Weights of a small GPT-style language model, trained from scratch on English Wikipedia.
Size: 2 heads of 64, vocabulary 8192.
Architecture: LayerNorm before each block, some layers without attention.
Training: a variant of Adam for these matrices, 110M tokens, 6727 steps.
Each number is 128 + 24 x the weight over the matrix's rms, rounded and kept within 0 to 255. Layers, rows and columns count from 0.

# layer 5 MLP up, 512x128, rms 0.147, rows 108-134, columns 0-127
[[108 140 106 110 141 102 163 129 133 114 132 128 136 109 145 128 144 118 166 183 113 132 134 140 131 150  87 129 101  83 140 163 144 105 127 107 162 140 129 114 115 156  77 129 112 136 135 113 146 128 173 121 126 129 145 100 106 136 154 116  99 115  86  88 138 141 138 136  87  95 126 127  84  99 136 124 112 145 124 151 120 119 121 130 147 128 173 131 196 101 111 146 122 105 112 125 135 129 129 164 155 136 156 170 163  97 141 106 157 128 105 122 151  87 154 131 133 166 130  97 140 153 121 174  90 125 112 171]
 [129  94 168  91  97 125 121 127 133  91  78 154  68 144 106 135 111 120 129 144 148 114 125 178 130 164 139 164 111 117  99 128 172 136 118 140 131 122 141 146 128  63 132 132 112 150  81 133 150  99 156 156 130 113 142 130 161 109 144  69 130 157 154 148 131 115 116  90 141  73 122 147 125 119 140 104 133 156 120 110 141 141  99 131 159 138 163 109 124 125 132 126 109 134  80 182 102 141 137 124 129  96 121 114 166 125  99 116 170 142 135 124 123 156 108 138 121 108 119 126 118 124 155 147 102 146 141 133]
 [ 90  92 153 133 100 130 133 163 147 136 110 140 133 162 126 130 135 127 131 122 135  99 143 168  89 169 168 125 142 139  93 163 135 120 133 157 134 109 103 178 144 143  99  94 129 113 101  98 118 159 105 147 138 156 119 131 114 156 106  76 100 150  82 113 109  81  98 130 173 124 110 153 150 127 147  67 160 122 114 102 165  89 138 116 113 141 114 135  97 166 111  86 111 143 116 153  95 162  96 157 116 129 148 149 169  90 102 126 117 130 126  72 129  73 135 153 134 174 160  99 101 132 156 132  88  86 114 134]
 [130 109 127 127 110 116 134 136 107 125 134 118 131 138 126 129 135 152 136 140 125 129 121 135 122 141 112 128 129 122 137 141 134 104 113 131 128 144 125 126 112 131 116 138 125 141 124 110 131 134 131 140 133 121 146 127 116 140 137 122 129 140 128 122 142  89 127 116 132 132 105 119 117 117 119 124 138 126 129 119 141 139 139 119 118 128 137 124 120 140 116 128 128 107 139 128 140 120 134 140 114 125 118 139 144 124 142 126 131 124 133 134 141 117 118 131 127 128 150 122 137 125 137 133 114 105 139 126]
 [136 162 130 176 133 135  96 134 119 124 143 122 166 131 111  99 153 141  71 180 129 112 127 143 138 109 124 146 129 158 122 153 117 103  92 131 147 151 139 151 117 115 137 129 150 114 151 128 148 150 164  69 139 141 117  88 113 106 131 145 148 130 162 115 113 113 136  69 103 122  81 110 126 140  94 142 130 148 130 130 152 158 134 152 136  81 174 117  63 159 136 107 115 144 127 134 104 110 114 138 127 166 116 112 124  96 141 128 100 136  98 133 146 131 146  97  96 167 151  93 133 153 146 144 153  80 105 138]
 [128 121 111 125 128 102 128  85 137 112 118 138  96 130 133 130 139 121 156 149 110 101 135 114 120 112 111 101 113 127 126 115 129 158 121  90 105 144 111 103 113 139 142 136 121 198 115 144 151 135 123 150  91  95 152  72 118 145 125 143  92 141  67 145  96 129  99 103 104 151 140 119 145 124 166 147 145  92 158 111 115 187 135 124  95 119 124 157 158 132  90  79 117  98 133 105 117  83 103 108 108 141 148 198 135  74 148 143 198 127 111 126 102  54 158 149  98 141 142 115 195 181 184 153 136 134 145 198]
 [ 86 127  89 143 170  80 180 112 104 128 146 111 155 174 136 132 141 123 154  98 204 159 128 161  69 168 142  95 144 138 138 128 108 126  91 122 107 107 112 124 123  86 113  92 143 173 106 155 174 170 116 164 109 134 105 162 115 145 105 124 141 191  64 149 105  92  95 152 141 189 110  87 121  58 147 138 126 144 127 105 136 116 114 191 127 122 114 124 121 110 124  71 127  78 138 139 139 101 104 136  87  56 123 156 119 133 157 177 137 104 111 133 117 133 123 110 110 142 161 131 106 141 104 138 166 128 195 149]
 [128 120 127 150 117 135 141 124 131 123 138 123 113 134 111 131 120 131 113 139 131 123 107 117 137  97 128 123 124 117 137 109 124 130 143 118 125 127 120 115 131 129 140 121 137 134 126 116 127 106 108 110 125 148 139 129 131 148 148 122 107 141 129 144 111 125 117 124 125 128 111 142 141 134 130 128 123 126 128 135 124 124 133 113 116 132 149 148 116 129 119 144 134 128 137 133 125 145 119 122 127 131 150 131 103 136 122 130 125 126 127 137 122  85 139 140 124 139 136 102 118 124 125 135 121 133 109 144]
 [ 89 126 134 164 111 131 139 101  87 141  97 117  80 188 152 189 125 175 136 181 159 156 103 152  78 141  53 120 137 149  99 109 102 145 112 143 125 118 142 106 150 145 147  86 157 183 134 138 102  85 134  77 149 119 152 105  44 169 176 150  84 150 189 146 136  62  73  88 125 119 143 111 117 114  93  91 110 129 157 180 158 114 157 100 142  69 128 161  48 143 125 129 154  85 128  54 128 107 184 120 128  73 161  94 117 146 119 129 104  94 154 131 149  96 110 118  57 123 138 106  91 115 217 103 116 164 171 180]
 [112 108 130 116 147 128 119 150 157  88 111 101 122 124 112 126 173 125  91 138 159 113  86 140 134 110 136 132 135 112 118 154 128 111 152 157 139 141 143 107 126 122 125 124 116 113 126 135 114 128 138 100 120 149 113 131 124 139 145 107 130 131 163 122 159 108 122 158 117 133  80 146 117 147 122 156 139 133 125 131 140 138 125 128 115 119 139 121 142 163  95 131 104 124 131 118 106 143 122 160 134 142 104 130 107  73  85 182 149  70 168 122  91 125 104 147 157 131 150 118 163 151 127 154 153 136 144 142]
 [104 166  83 125 136 106 142 136 139 160 141 104 124 107 141 137 131 193 145 148 164 134 130 108 102 132 158 164 111 102  78 155 147 122 110 127  96  91 109 130 101 165 113 118  91 147  57 150 121 133 132 160 117 119 138 131  89 116 147 125 137 138 143 127 125 131 144 126 119 108 145 125 104  72 141 118  97 150 129 130 140 118 183 140 117  93 113 161 139 118 135 138 152 101 143 121 130 150 123 128 140 118 123 155 148 106 102 134 118 114 125 141 169 125  85 175  80 129 150 152  98 106  98  84 150 126 130 122]
 [131 140  99 144  80  57 125 142 126 175 123 142  99 195 150 120 126 121 137 106 146 119 143 121 109 168  70 156 153 131 140 110 150 107 134 139  98 102 108 158 155 145  97 118 100 152  72 106 141 162 127 144 125  85 117  96  91 125  69  84 133 162 152  86 131  98 143 157 144 117 100 127 122 127 177 133 114 126 150 102 204 116 147 134 173 147 105 141 133 116 147 140  77  93 152 128 155  86  78 124 109 138  82  99 162 144 121 131 145 104 159 115 130 150  82 125 134  79 160 161 125  93 145 112 158 135 116 118]
 [134 109 128 157 116 146 114 115  89  65 115 136  93 153 144 123 136 159 117 142 131 110 138 162 122 134  91 148 104 112 118 103 117 102 153 118 103 123 149 104  91 123 147 107 133 173 130 121  82 154 132 119  98  95 154 122 115 138 134 124 114 163 135 123 169 120  97 100  85 137 123 120 156  77  87 161 167 146 153 123 165 102 131 169 164 134 151 140 137 146  73  86 108  86 145 113 104 106 146 109 117 109 131 161 139 131 112 161 143  99 112 128 111 108 130 196 158  96 153 137 120 132 170 114 113 144 115 179]
 [124  94 112 115  96 123 114 115  91  95 142 138  92 133 137 118 172 138 116 164 148 110 125 175  81 128 103 114  95 115 135 134 112 121 127 138 128 144 153 124 109 134 103 119 121 176 135 137 107 140 138 127 135 101 137 122  95 144 177 120  97 151 104  81 167 110 108 117  83 117 112 111 141 116 109 152 173 128 124 114 167 160 120 148 169  82 141 108 127 156  79 130  93 128 119 117 124 100 136 148 134 147 145 159 159 125 150 107 156 101 136 131 114  84  86 159 146 145 158 116 126 150 184 105 161 118 134 160]
 [125 132  83 160 123 148 179 126 123 167 121 119 140 118 126 120 138 139 189 154 140 134 163 162  99 132 104 103 126 124 168 113 129 123 109 126 107 132  95  97 143 129 132 105 130 177 106 122 136 133 118 137  53 123 153  87 138 132  68 117 111 142 117 144 117 137 114 133 100 141 115 125 102 121 164  82 131 121 145 178 113 158 128 121  67 113 144 165 127 139 107 130 126 153 121 139 109 115 101 120 132 105 140 110 132 120 127 154 143 140 130 139 137  94 113 128  74 133 133 139 162 131 138 121 162 132 148 108]
 [139 144  98 144 100  62 143 113  80 122 146 102 112 211 142 126 122 172 143 122 117 104 110 149 144 152 103 166 136 143 121 167 117 138 175  73 166 141 137 160 119 131  98 106 112 130  90 126 140 128 120 124 144  96 108  93 110 106 132 109 121 174 130 101 106 138 114 130 162 124 127  88 124  87 160 148 146 118 113 118 144 104 137 150 152 159 133 162 134 116 140 121  83 125 144 124 130  88 108 116 124 146 134  93 148 116 128 116 100 142 169 100 126 176 133 119 110 123 146 127 137 113  83 105 140 158 121 119]
 [113 115 121 114 122 138 109  82 138 118 147 137 137 129 113 160 142 173 117 124 125 114 137 167 118 183 145 159 139 139 159 118 136 142 123 123 140 160 148 144 142 135 105 146 110 110 139 129 122 129 108 114  79 132 104  88  96 107 120 122 130 171 106 104 158 130  84 140 134 157 102 101 127  94 123 128 151 127 134 137 113 179 122 158 146 112 113 143  98 178 114 114 134 112 101 153 115 134  71 156 140 132 111 143 127  74 115 121 160 123 137 115 138  96 124 120 117 135 176 129 169 139 128 156 107 119 137 108]
 [132 143 119 130 125 124 138 129 113 130 137 129 126 141 116 130 143 147 138 150 137 126 115 129 118 136 124 134 131 122 122 138 123 108 129 115 118 133 137 129 114 114 123 126 130 133 109 123 119 122 130 106 129 120 124 121 103 127 120 121 130 149 129 125 128 125 133 118 123 138 118 112 129 119 126 110 133 117 121 120 146 130 143 132 137 117 128 135 133 135 119 135 125 122 137 130 129 115 120 135 122 124 132 134 133 111 146 138 128 126 125 130 154 123 125 127 108 136 156 132 136 136 139 133 134 110 131 135]
 [146 120 127 133 122 115 123 123 111 120 131 130 125 143 126 105 145 141 132 139 149 112 126 139 130 137 121 123 131 131 116 138 129 112 114 133 117 142 126 128 116 118 107 131 136 124 121 112 140 128 128 131 142 128 124 135 125 127 128 120 126 150 132 109 144 122 129 119 130 124 105 124 116 126 122 129 136 124 109 121 143 133 137 120 144 126 133 127 130 137 104 132 133 108 124 158 127 127 130 137 122 119 121 124 138 122 115 146 131 114 147 134 124 121 123 125 126 142 145 122 126 128 131 133 118 115 143 124]
 [123 136 127 142 138 116 154 137 134 151 109 142 131 167 131 128 124 133 137 138  95  92 166 141  84 129 111 159 131 153 111  74  94 145  35 127 172 110 136 131 133 105 118 118 143 106 144  77 123  73 118 143 132 156 177 101 145 102 126 129 147 139 108 111  95  71 103 125 108 162 124 172 124 120 131 103 139 118  98 124 146 126 137 165 141 102 148  86  75 151 116  49 155 139 147 164 163 173 156 120 114 104  76 135 134 149 199 111 173 137 116 113 131 153 145 160  70  90 124 166 135 144  79 198 128  81 167 112]
 [144 104  83 122 100  93 109  90  37 130 122  78 160 130 116 151 119 101 100 128 163 101 167 134 134 151  65 142 141 153 126 125 149 111 117 128 158 126 173 104  98 137 148 155  62 182 155 152 115 156 183 134 111 122 119 143  78 117 111  60 120 147 150 130 132 123 100 133 119 133 106 131 114 132 133 125 129 162 109  67 133  94 142  93 175 140 161 126 127 206 116 141  73 143 130 128 157 131 108 139 127  74 135  96 127 133 107 146  95 106 110 145 145 141 106 132 152 155 163 174 168 110  89 120 129 121 128 194]
 [108 144 105 143 121  93 124 107 129 159 145 104 101 152 146 116 150 117 170 128 132 115  95 115 106 172  85 106 143 118  91  97 151 124 126 149 113 100 155  97 133 170 115 151 124 104 126 134 116 140 120 142 123  89 124 154  54 157 141 177 156 125 126 110 135 123 124 127 100 143 124  98 146  88 137 131 146 124 114 132 121 150 153 117 142 118 112 119 106 110 109 150 164 136 170 113 157 147 149 110 135 148 137 151 128 136 123 114  95  75 115 123 123 110 128 132 118 143 140 114 133 150 137 174 145 127 176 154]
 [122 119 176 132 107 144 154  42 139 167 117 114 144 123 130  77 134 153 110 191 109 159 128 124  92 152 137 118 149 133 152 130  99 113 127  91 129 157  98 142 138 103 130 117 164 115 151  92 110 124 136 146 138  87 120  74 113 103 116 169 126 151 153 126 107 104 110 124 157 128 137 116  98  90 164 133 146  93 148 112 151 140 164 132 128 139 150 162 122 135  80  98 134 108 156 102 112 125  94 124 146 102 118 160 154  75 135 148 131 104 119 132 161 133 146 122 128 115 147  87 150 152 120 127  86  32  87 119]
 [196 119 107 113  88 114 110  83 112  90 123  71  64 159 113  94 134 141 132 127 155 113  73 119 148 112 127 182 149 143 156 132 127 126 122  94 112 143 163 133 121  78 130 129  95 169 137 137  94 136 141 107 125 103 125 107 139 132 135  84  96 153 125 154 171 138 109 127 151 113 146  62 145 133 139 138 156 106 137 149 167 135 143 175 162 128 129 149 133 151 114 148  52 118 101 113 131 123 116 115 118 130  98  85 133 130 111  98 122 143 144 122 171 122 128 146  99 157 144 122 153 129 111 102  82 114 173 129]
 [140 132 145  65 154 122 154 102  98 147 116 155 122 170  98 117  94 121 128 125 100 118 159 160 127 116 106 132 107 139 195 155 112  96 104 140 111 139 126  85 149 162 145 141 113 139 127 143 147 177 114 146  84 130 117 123 147 166 131 128 150 136 138 167 133 107 150 120 143 120  89 114 101 137 160  92 133 107 111 137 139 119 134  90  99 117 163 146 120 154 105  92 124  62 109 162 154 131 128  94 110 110 153 160 114 109 142 111 129  60 117 114 146  92 156 151  98  95 148  97 108 126 126 132  89 115 126 104]
 [124 156 121 105 144 134 174 123 131 117 136 120 178 121 109 120 145 138 162 111 192 129 125 173  80 131 162 146 147 104 159 165 128 136 110 105 147 134 136 156 119 118 104  83 116 149 107 122 130 101 148  96 126 138 135  87  98 107 126 139 142 130 123 102 145 133  88 138  97 112  99 101  89 138 122 108 124 127 137 126 129 140 123 105 112  80 168 171 161 158 120 110 131 162 116 128 145 119  85 185 151 104 147 164 136 111 180 144 173 133 158 106 151  99 132 131  64 101 134 108 129 150 132 112 116  94 112 146]
 [171 147 153 133 110 140 131 121  91 149 138 127  99 209 145 114 141 147 137 105 164 128 110 136 100 136 103 156 156 148 150 123 119 121 128 130 132  89 110 127 145 109  86 104 124 125 118 113 123 150 117 142 134  90 151 119 133 108 106 158 146 150 125  96 104  94 139 146 165 131 120 138 102 111 119 125 143 127 119  96 207 107 146 152 141 152 101 169 126 154 129 130 132 125 145 117 163 132  98 130 115 113  69 104 135 134 121 183 148  77 148 146 139 175  78 133  94 101 152  91 104 117 116 149 154 127  88 146]]
# layer 5 MLP down (transposed), 512x128, rms 0.135, rows 108-134, columns 0-127
[[108 116 106 125 125 117 112 142 150 129 122 129 161 109  97 138 123 113 135  84 124 119 122  93 115 133 151 167 106 132 156 166 150 141 137 109 116 113 131 132 183 118 136 122 118  98 113 143 135  81 116 150 146 105 132 138 137 129 148 150 122  61 150 163 139 170 115 123 154 144 185 140 140 141  99 147  69 159 119 134 169 134 165  99 118 143  82 155 135 121 119 152 161 140 147 106 123 142 124 173 157 138 133 106 132 127  71 134 112 149 128 136 120 123 138 131 101 150  81 139 109 116  84 103 132 113 106 120]
 [108 159 133 193 110 117 126 108 167 148 145 173  89  82 143 129 146 107 135 143 187 140 126 134  97 119 123  84 137 126 141 124 113 119 143 111 151 122 152  96 128 131 115  87 142 134 129 105 162 124 118  95 133 140 115 124  99 213 166 131 157  89 107 112 113 128 135 104 125 152 174 111  93 178 151 129 154 124 117  91 126 124 123 121 120 114 128 129 127 137 107 207 152 149  99 143 113 137 140 144  80 155 104 137 103 124 138 126  96 118  74 122 147 152 133 113 119 156  88 113 131 178 137 121 120 121 156 118]
 [121 107 106 152  74 158  91 124 125 126 211 201 158 147 102 136 101 124 132 120 149 142 140 135 146 137 112  92 124 155 126 129 112 130 137 130 128 110 154 151 109 139 142 102 122 139  98 197 156 140 115 131 119 113  90  89 110 154 143 118 149  66 144 144 135 114 181  85 138 146 136  96 126 133 131 121 117 107 112 102 180 128 105 112 135 149 161 154  93  89 147 189 177 125 144 171 123 151 142 141  49 155  89  75 121  95 134 107  97  96 129 139 117 178 122 168 137 130 128 130 112 109 151 128 152 126 129  47]
 [135 126 129 122 140 136 134 128 118 134 124 124 136 126 128 125 136 123 137 109 124 131 119 125 111 118 132 145 142 148 139 121 128 119 123  95 125 133 115 127 128 117 133 121 134 116 132 131 146 129 140 122 122 111 121 120 139 131 106 127 139 106 123 129 129 119 128 123 127 138 126 128 130 143 136 139 149 139 139 129 128 134 122 140 127 120 136 136 143 124 132 124 124 117 139 127 152 145 114 130 111 112 137 121 114 118 138 145 131 129 121 127 131 113 141 126 132 126 112 139 135 133 142 133 115 130 127 140]
 [123 116 143 163 148  96 117  95 115 150 127 136 157  76 162 165 162 114 125 116 123 157 122 112 148  97 133 132 123 185 121 119 136  91 149 107 136 100 134 113 181 121 155 116 150  86 139 140 151 171 112 136 150 133 127 129 102 148  66 129 107 104 117 113 154 103  95 125 126 141 128 142 110 173 120 141  97 102 128 157  85 152 107 137 147 154  88 130 126 175 182 146 144 114 134 145  95 163 126 101 109 124 130 131 123 124 120 113 114 144 119 141 151  98 103 117 199 158 174 108 139 107 143  89 132  99 133 105]
 [136 147 151  74 107 138 160 137  92  86 172  91 136 153 111 158 112 184  90 147 124 145 158 138 170 171 109 135 137 105 125 115 109 113 146 140 129 146 133 131 119 123 151 109 159 163 168 121 126 139 143  96 107 172 125  90 151  97  77 105 109 180 165 143 170 130  99  91 115 113 150 125 109 129 146 143  67 122 130 138 134 123 133 109 157 163 129 157 113 131  42 139  98 141  80 157 103 131  69 112 143  87 107 180 187 138 129 110  97 145 144 101 133 123  93 142 124 126 201  61 123 134 143 115 128 149 128 154]
 [141 113 164 147 119 110 105 135 128 113 135  77 115  93 163 127 118 101 149 124  99 136  60 135 117  54 131  98 163  91 179 139  98 167 102 143 108 118 102 134 124 129 104 114  77 116 119 141 147 139 151 112 162  94 148 121 156 151 179 153 174  56 167 105 105 110 114 117 157 118 158 140 196 121 106 129 153 118 142 117 155 163 103 160 121 138 133 150 102 165 182 134 129 163 122 119 155 128 111 132 118 136 116 128  70 135 101 121 116 147  92 162  99 138 140 141 173 146  18 106 138 133 159 132 149 101 114  83]
 [145 139 117 138 120 113 145 113 105  95 122 117  89 150 136 109 132 159 141 132 155 116 122 161 129 149 125 142 126 123 136 111 141 145 114 120  93 148 138 148 129 122 124 142 118 123 108 130 135 139 147 122 118 128 133 127 135  81 115 129 113  83 113 111 131 114 133 123 118 143 109 100 118 131 130 128 143 126 135 127 153 131 134 150 150 128 125 150 132 162 127 122 121 120 123 166 135 119 113 115 108 119 139 126 145 130 131 133 129 135 135 115 159 126 123 138 129 155  77 163 157 152 139 139 118 134 162 140]
 [151 107 114 129 120  67 131 158 154 163 111 103 113  78 133 131 110 117 102 128  92 108 119  87 167  80 131 162 119 155 142 203 130 170 146 154  63 107 118 113  69 156  67 185 113  92  98 111 153 143 137  92 155 133 101 104 142 112 157 175 107 121 101  92 157  71 118 135 155 166 176 190 158 120 124  92 176  95 158 140 106 120 182 151 148 154 155 158 153 118 147 145 142 110 108 138 131 155 130 122 124 102 133 130 141 122 128 148 117 170 182 107 115 102 116 129 113 110  94 171 116  83 122 137 123 151 164  97]
 [168 124 138 147 123 113 149 142 102 155 111 164 121 106 123 162  78 141 146 127 145 137 158 131 147 145 147 120 159 132 135 125 155 148 125 123 106  85 149 120 177 112 137 123 143 136 143 105 132 160 122 153 101 109 108  94 119 142 108 103 140 133 131  97 116 107  94  99 131 146 109  76 155 123 118 100 126 101 139 123 119  88 151 113 161 144 145 151 123 134 165 128 108 132 170 144 135  89  93  87 142  97 108 129 124 107 167 133 129 129 140 139 190 139 147 113 115 146 161 121 162 120 134 126 109 109 134 126]
 [150  76 113 143 142 109 130 135 167 136 146 146 180 123 123 119 137 158 105 130 143 140 127 178 105 146 134 100 111 146 112 123 113  63 151 154 117 131 122 165 131 130 113 121 178  83 120 147 148 158  93  93 132 139 108 154 122 148 126  99 133 145 116  91 107 114 113  57 128 168 113 143 144 118 162 104 125 137 117 136 112 182  74 165 133  96 111 139  78 145 112 148 104 110 126 184 123  86 111 110 143  91 120 124 140 160 160 164 103 144 117 175 100 175 136 157 166 138 139 110 119 149 128 127 106 106 127 133]
 [187 132 116 139 129 136 170 126 174 173 136 116  94 118 162 160  81  99 119 106  86 126 147 127 154 116  81 129 155 139 182 137 103 120  99 121  82 117 150 135 163 103 166 171 118 151 130 128 106 144 150 118 115  69 130 144 144 144 103 104 114  82  98 137 149  99  67 129 127  99 125 125 160 122 156  94 127 111 198 108 105  92 123  72 196 157 114 118 132 129 129 137 110 161 118  59 135 131 119 124  94  99 158 118 177 122  82 129 125 129 137 113 101 112 128 193 141 175  86 135  98 178  95 161 140 130 120 148]
 [105 137 112 126 104 141 131 140 153 122 125 128 181 103  93 138 145 135  88 161 137 140 118 112 160 103 119 156 140 149 145 165 123 126 145 156 137 182 134  79  98 135 147 143  88 101 167  99 128  88 123  97 177 182 123 113 153 147 118 115 117 126 103 165 154 115 136 150 126 154  80 124  70 156 102 126  99 125 110 153  94 168 158  98 100 157 171 131  91 118 109 170 133 156 119 123  74 169 147 158 117 163 130 144  98  95 139 133  62 138 170 123 155 152  85  84 116 195 100 105 141 122 140 163  93  91 101 130]
 [101 142 125 156 129  90 128 110 144 100 137 147 130  91  93 130 115 152  94 136 113 133 124  93 157  99 159 140 120 182 152 140 122 103  90 143 164 121 137 124 147 128 131 146 156 101 137 181 165 115 154 104 184  89 125 113 159 141  82 114 113  81 130 129 138 132 125 145 145 104 105  76 107 188 109 152 140 131 132 204  77 120 162  89 140 150 108 121 124 177 126 182 116 127 140 111 140 118 162 110  75 120 152 115  71 125 119 147 114 130 136 138 172 153 120 135 157 109  81 103 149 103 168 145  75 149 115 114]
 [125 103 149 115 179 177 157 102 120 117 102 115 145 133  93 130 128 149 137 120 140 135 127 185  90 138 151 111 168 151 106 128 133 112 109 111 124 128 104 121 183 106 164 114 167 136 109 155 137 107 148 149 103 122 116 125  94 148  88 104 140 108 136 161 143 142 115 119 127 122  80 116 114 122 122 154 155  94 140 153 120 126  92 137 137 135 105 143 121 164 154 126 122 138 159 133 186 132 128  93 138 142 126  95 136 112  95 109 115 146 160 145 132 130  73 105  98 106  80 133 163 108 118 113 135 121 148 148]
 [177 146 131 144 119 142 145 133 150 152 158 147  97 108 116 151 116  90 154  87 143 101 122 118 152  94 115 134 136 117 150 113 155 122  98 179 131  97  84 133 178 113 150 100 155 108 178 122 105 143 177  98 123 105 121  73 135 125 108 150 147  59 101 129 126 129  99  89 120 131 147 102 162 182 131 113 120 153 135 150  87 137 116  85 118 132 125 144 136 103 142 124 129 142 117 107 137 110 143 158 128  99 145 142 108 147 110 154 132 171  88 122 150 144 134 127 152 186 118  84 115 166 121 146  95 122 149 104]
 [ 88 134 129  78 136 134 136 164  86 156 122 149 129 152 177 185 127 139 135 108  88 151 175 130  92 148 115 149 136 128 143 151 149 134 138  81 169 145 134 153 145 120 133 115  95 141 134 101 110 137 131 100 122  70 131 113 142  89 123 103 101 142 153 139 126 141  82 152 136 112 113 110 124 118 146 135 117 179 173 116 137 111  99 133 145 160 165 131 108 108 144 119 146 119 127 122 132 160 118 122 112 142 146 156 144 104 122  98 105 126 163 110 129  99 134 132 144 135 159  97 127 109 103 130 115 136  79 161]
 [128 132 125 130 141 130 132 131 110 134 106 122 127 142 132 125 129 130 135 127 140 125 114 138 117 123 140 134 144 128 142 158 149 123 133 129 118 133 135 160 133 121 124 129 128 122 123 137 127 124 141 120 143  87 124 116 129 137 122 126 134 103 125 115 134 122 117 134 153 131 128 125 138 139 131 136 144 129 130 128 141 113 141 142 126 117 118 137 132 143 139 120 115 125 121 132 137 122 120 142 106 128 151 126 119 118 127 122 118 125 131 116 130 128 126 131 123 132 107 157 126 115 121 101 111 120 149 138]
 [130 123 118 137 126 136 132 133 121 134 119 118 118 131 130 126 123 116 136 120 126 136 128 119 121 106 131 140 142 141 127 116 145 140 126 134 132 112 126 138 130 124 138 122 122 123 132 118 128 140 130 133 120 134 134 118 118 136 117 121 128 115 121 125 132 122 129 133 130 123 145 119 143 140 132 128 125 129 123 117 123 132 128 114 121 103 126 132 127 124 158 118 128 146 129 137 145 131 117 120 148 107 131 134 108 130 144 137 120 130 129 113 140 139 132 133 125 135 116 134 134 134 129 131 134 119 149 140]
 [129 123  98 117 128 158  81 184  60 117 131 126 121 138 126 110 168  85 136 121 148 165 112 133 153 142 145 105 109 128 158 134 121 115 150  52  99 122 107  78 100 119 116  81 122 133 156 151 142 213 142 155 120 133 117 120  96 116 142 126 110 134 117 142 113 172 142 119 112 108 140  71  91 106 119 121 117 220 147  87 113 101  93 132 151  99 134 145 134 129 106 168 156  98 160 110  88 105 135 131  92 155 137  91 123 110 161 170 132 170 146 132 173 135 143 169 115 155 144 115 164 131 127 118 142 142 113 150]
 [169 128 115 152  92 148  60 146  90 124 109 115  94 135 144  92  92 120 168 138 135 117 129 128  85 179 108  96 115 147 111  93 147 137 101 132 130  97 125 147 127 129 134  79 135 158 140 101  67 175  92 123  54 128 149 158  89 159 123 129 131 162 106 165 103 152 121 131 116 157 180 103 207 104 175 121 121 120 133  84 185 116 140 139  73 136  90 178 128 133 124  86 149 123 178 125 159  94 118  96 104 130 130 205 153 156 112 149 114  86 125 110 124 155 115 171 131 108 159 145 134 143 109 138 200 152 139 162]
 [101 145 103 201 179 163 145 152 155 143 134 163 131 106 158 151 118  85 133  98 114 105 146 184 128 116  97 120 128  61 129 126 146 120 143 106 104 117 129 125 109 151 158 158 124  94 110 127 162 116  96 124  99 147 108 122 139 129 118 135 174 107 104 125 143 178 130 121  98 148  80 116 159 142 154 134 129 165 138 145 110  89  84 153 157 108 105 143 140  79 146 113  96  88 168 125 120 111 165 108 127 126  97 148 141  91 143 118 132 112  99 142 112 139 135 103 139 134 136 134 154 104 100 147 114 151 170 101]
 [142 129 131 106 177 131 101 144 130 173 112 129 149 157 154 113 141  64  97  91 100 127 142 126 109 111 158  76 122 113 108 107 148 120 111 127 154 141 117  98 126 138 130 171 150 169 151 117 118 162 129 152 110 124 135  93 136 134 153 133 135  65 154 110 156 136 131 130 128 107 161 125 100 132 117 127 135 128 115 121 134  73 118 119 166  98 127 139 163 184 146  88 135  53 152 112 183 156 137 142 107  76 112 143 141 124 135 160 134  92 120  92 102 123 165 147  98 136 100 154 144 153 131 125 144  95 205 152]
 [162 145 158 115 118 166 102  87 160 140 146  98 133 126 128 142 118 138 136  88 136 150 112 127 145 129 155 162 120 159 129  95  87 173 124 190 156 121 143 120 180 124 134 107 184  73 158 136 138  78 114 108 103 171  84 114 126  95 115 143 132 141 114 126 139 157 133 107 176 161 118 166 115 115 102 131 118 134 139 195  68 133  95  95 133 133  87 106  94 106 143 137 151 138  76 101 114 133 150 120 191 133 121 108 144 127 110 115  84 168 115 135 155 141 141  90 151 142 135 125 108 113 108 132 100  93 107  72]
 [152 133 139 133 129 105 124 129 109 167 124 124 124 108 154 177 118 137  61 101 140 171 125 151 129 161  92  86  91 157 141 150 134 127  88 142 138 100  96 117 173 179 132 154 121 101 126 141 135 143 132 157 146 137 108 121 107 171  92 111 143 115 122 124 148 137  60 138 122 131 121 131 107 158  93 112 174  85 151 118 132  98 148  92  95 107 135 146 134 105 140 125 109 130 123 163 136 131 103 129 156  70 134 128 149 128 144 101 134 159 118 129 177 126 120 127 143 134 175 175 134  93  99 120 144 113 159 132]
 [113 126 154 185 160 167 111 146 203 126  95 159 158 138 152  78  99 123 142  79 146 119 147 146 129 105 171 126 139 106 117 125 132 110 130 156 101 135 124 101 163 139 142  74 115  99 111 122 121 110  86 106 101 136 124 153 141 149 131 133 167  99 143 141 149 127 117 127 175 149 121 171 125 202 133 153  98 140 119 147  85 133 133 140 115  91  78 131 114 131 156 110 164 170 149 138 125 133  87 115 110 141 139 114 124  85 124 122 158 134 144 140 111 119 112 131 142 158 105 103 115 109 112 153 135 127 120 115]
 [122 140 133 109 144 164 138 140 147 173 131 166 111 111 101 133 129  98 130  99 109 153 160 123  96 114  73 147 148  89 142 131 141 116 117 124 133 124 114 138 184 121 181 101 162 139 160 129 161 102 155 115 137 107  91 121 132 134  91 125 144  91 120 166 126 138 127 169 162  83  99 132 114 142  99  90 105 145 118 112 132  93 117  85 168 173 166 145  97 100 135 141 153 125 171 102 157 125 139 138 157 145 146 119 172  91 134  99 125 150 119 116 137  65 124 121 119 144 105 123  88 145 103 107 108 155 123 152]]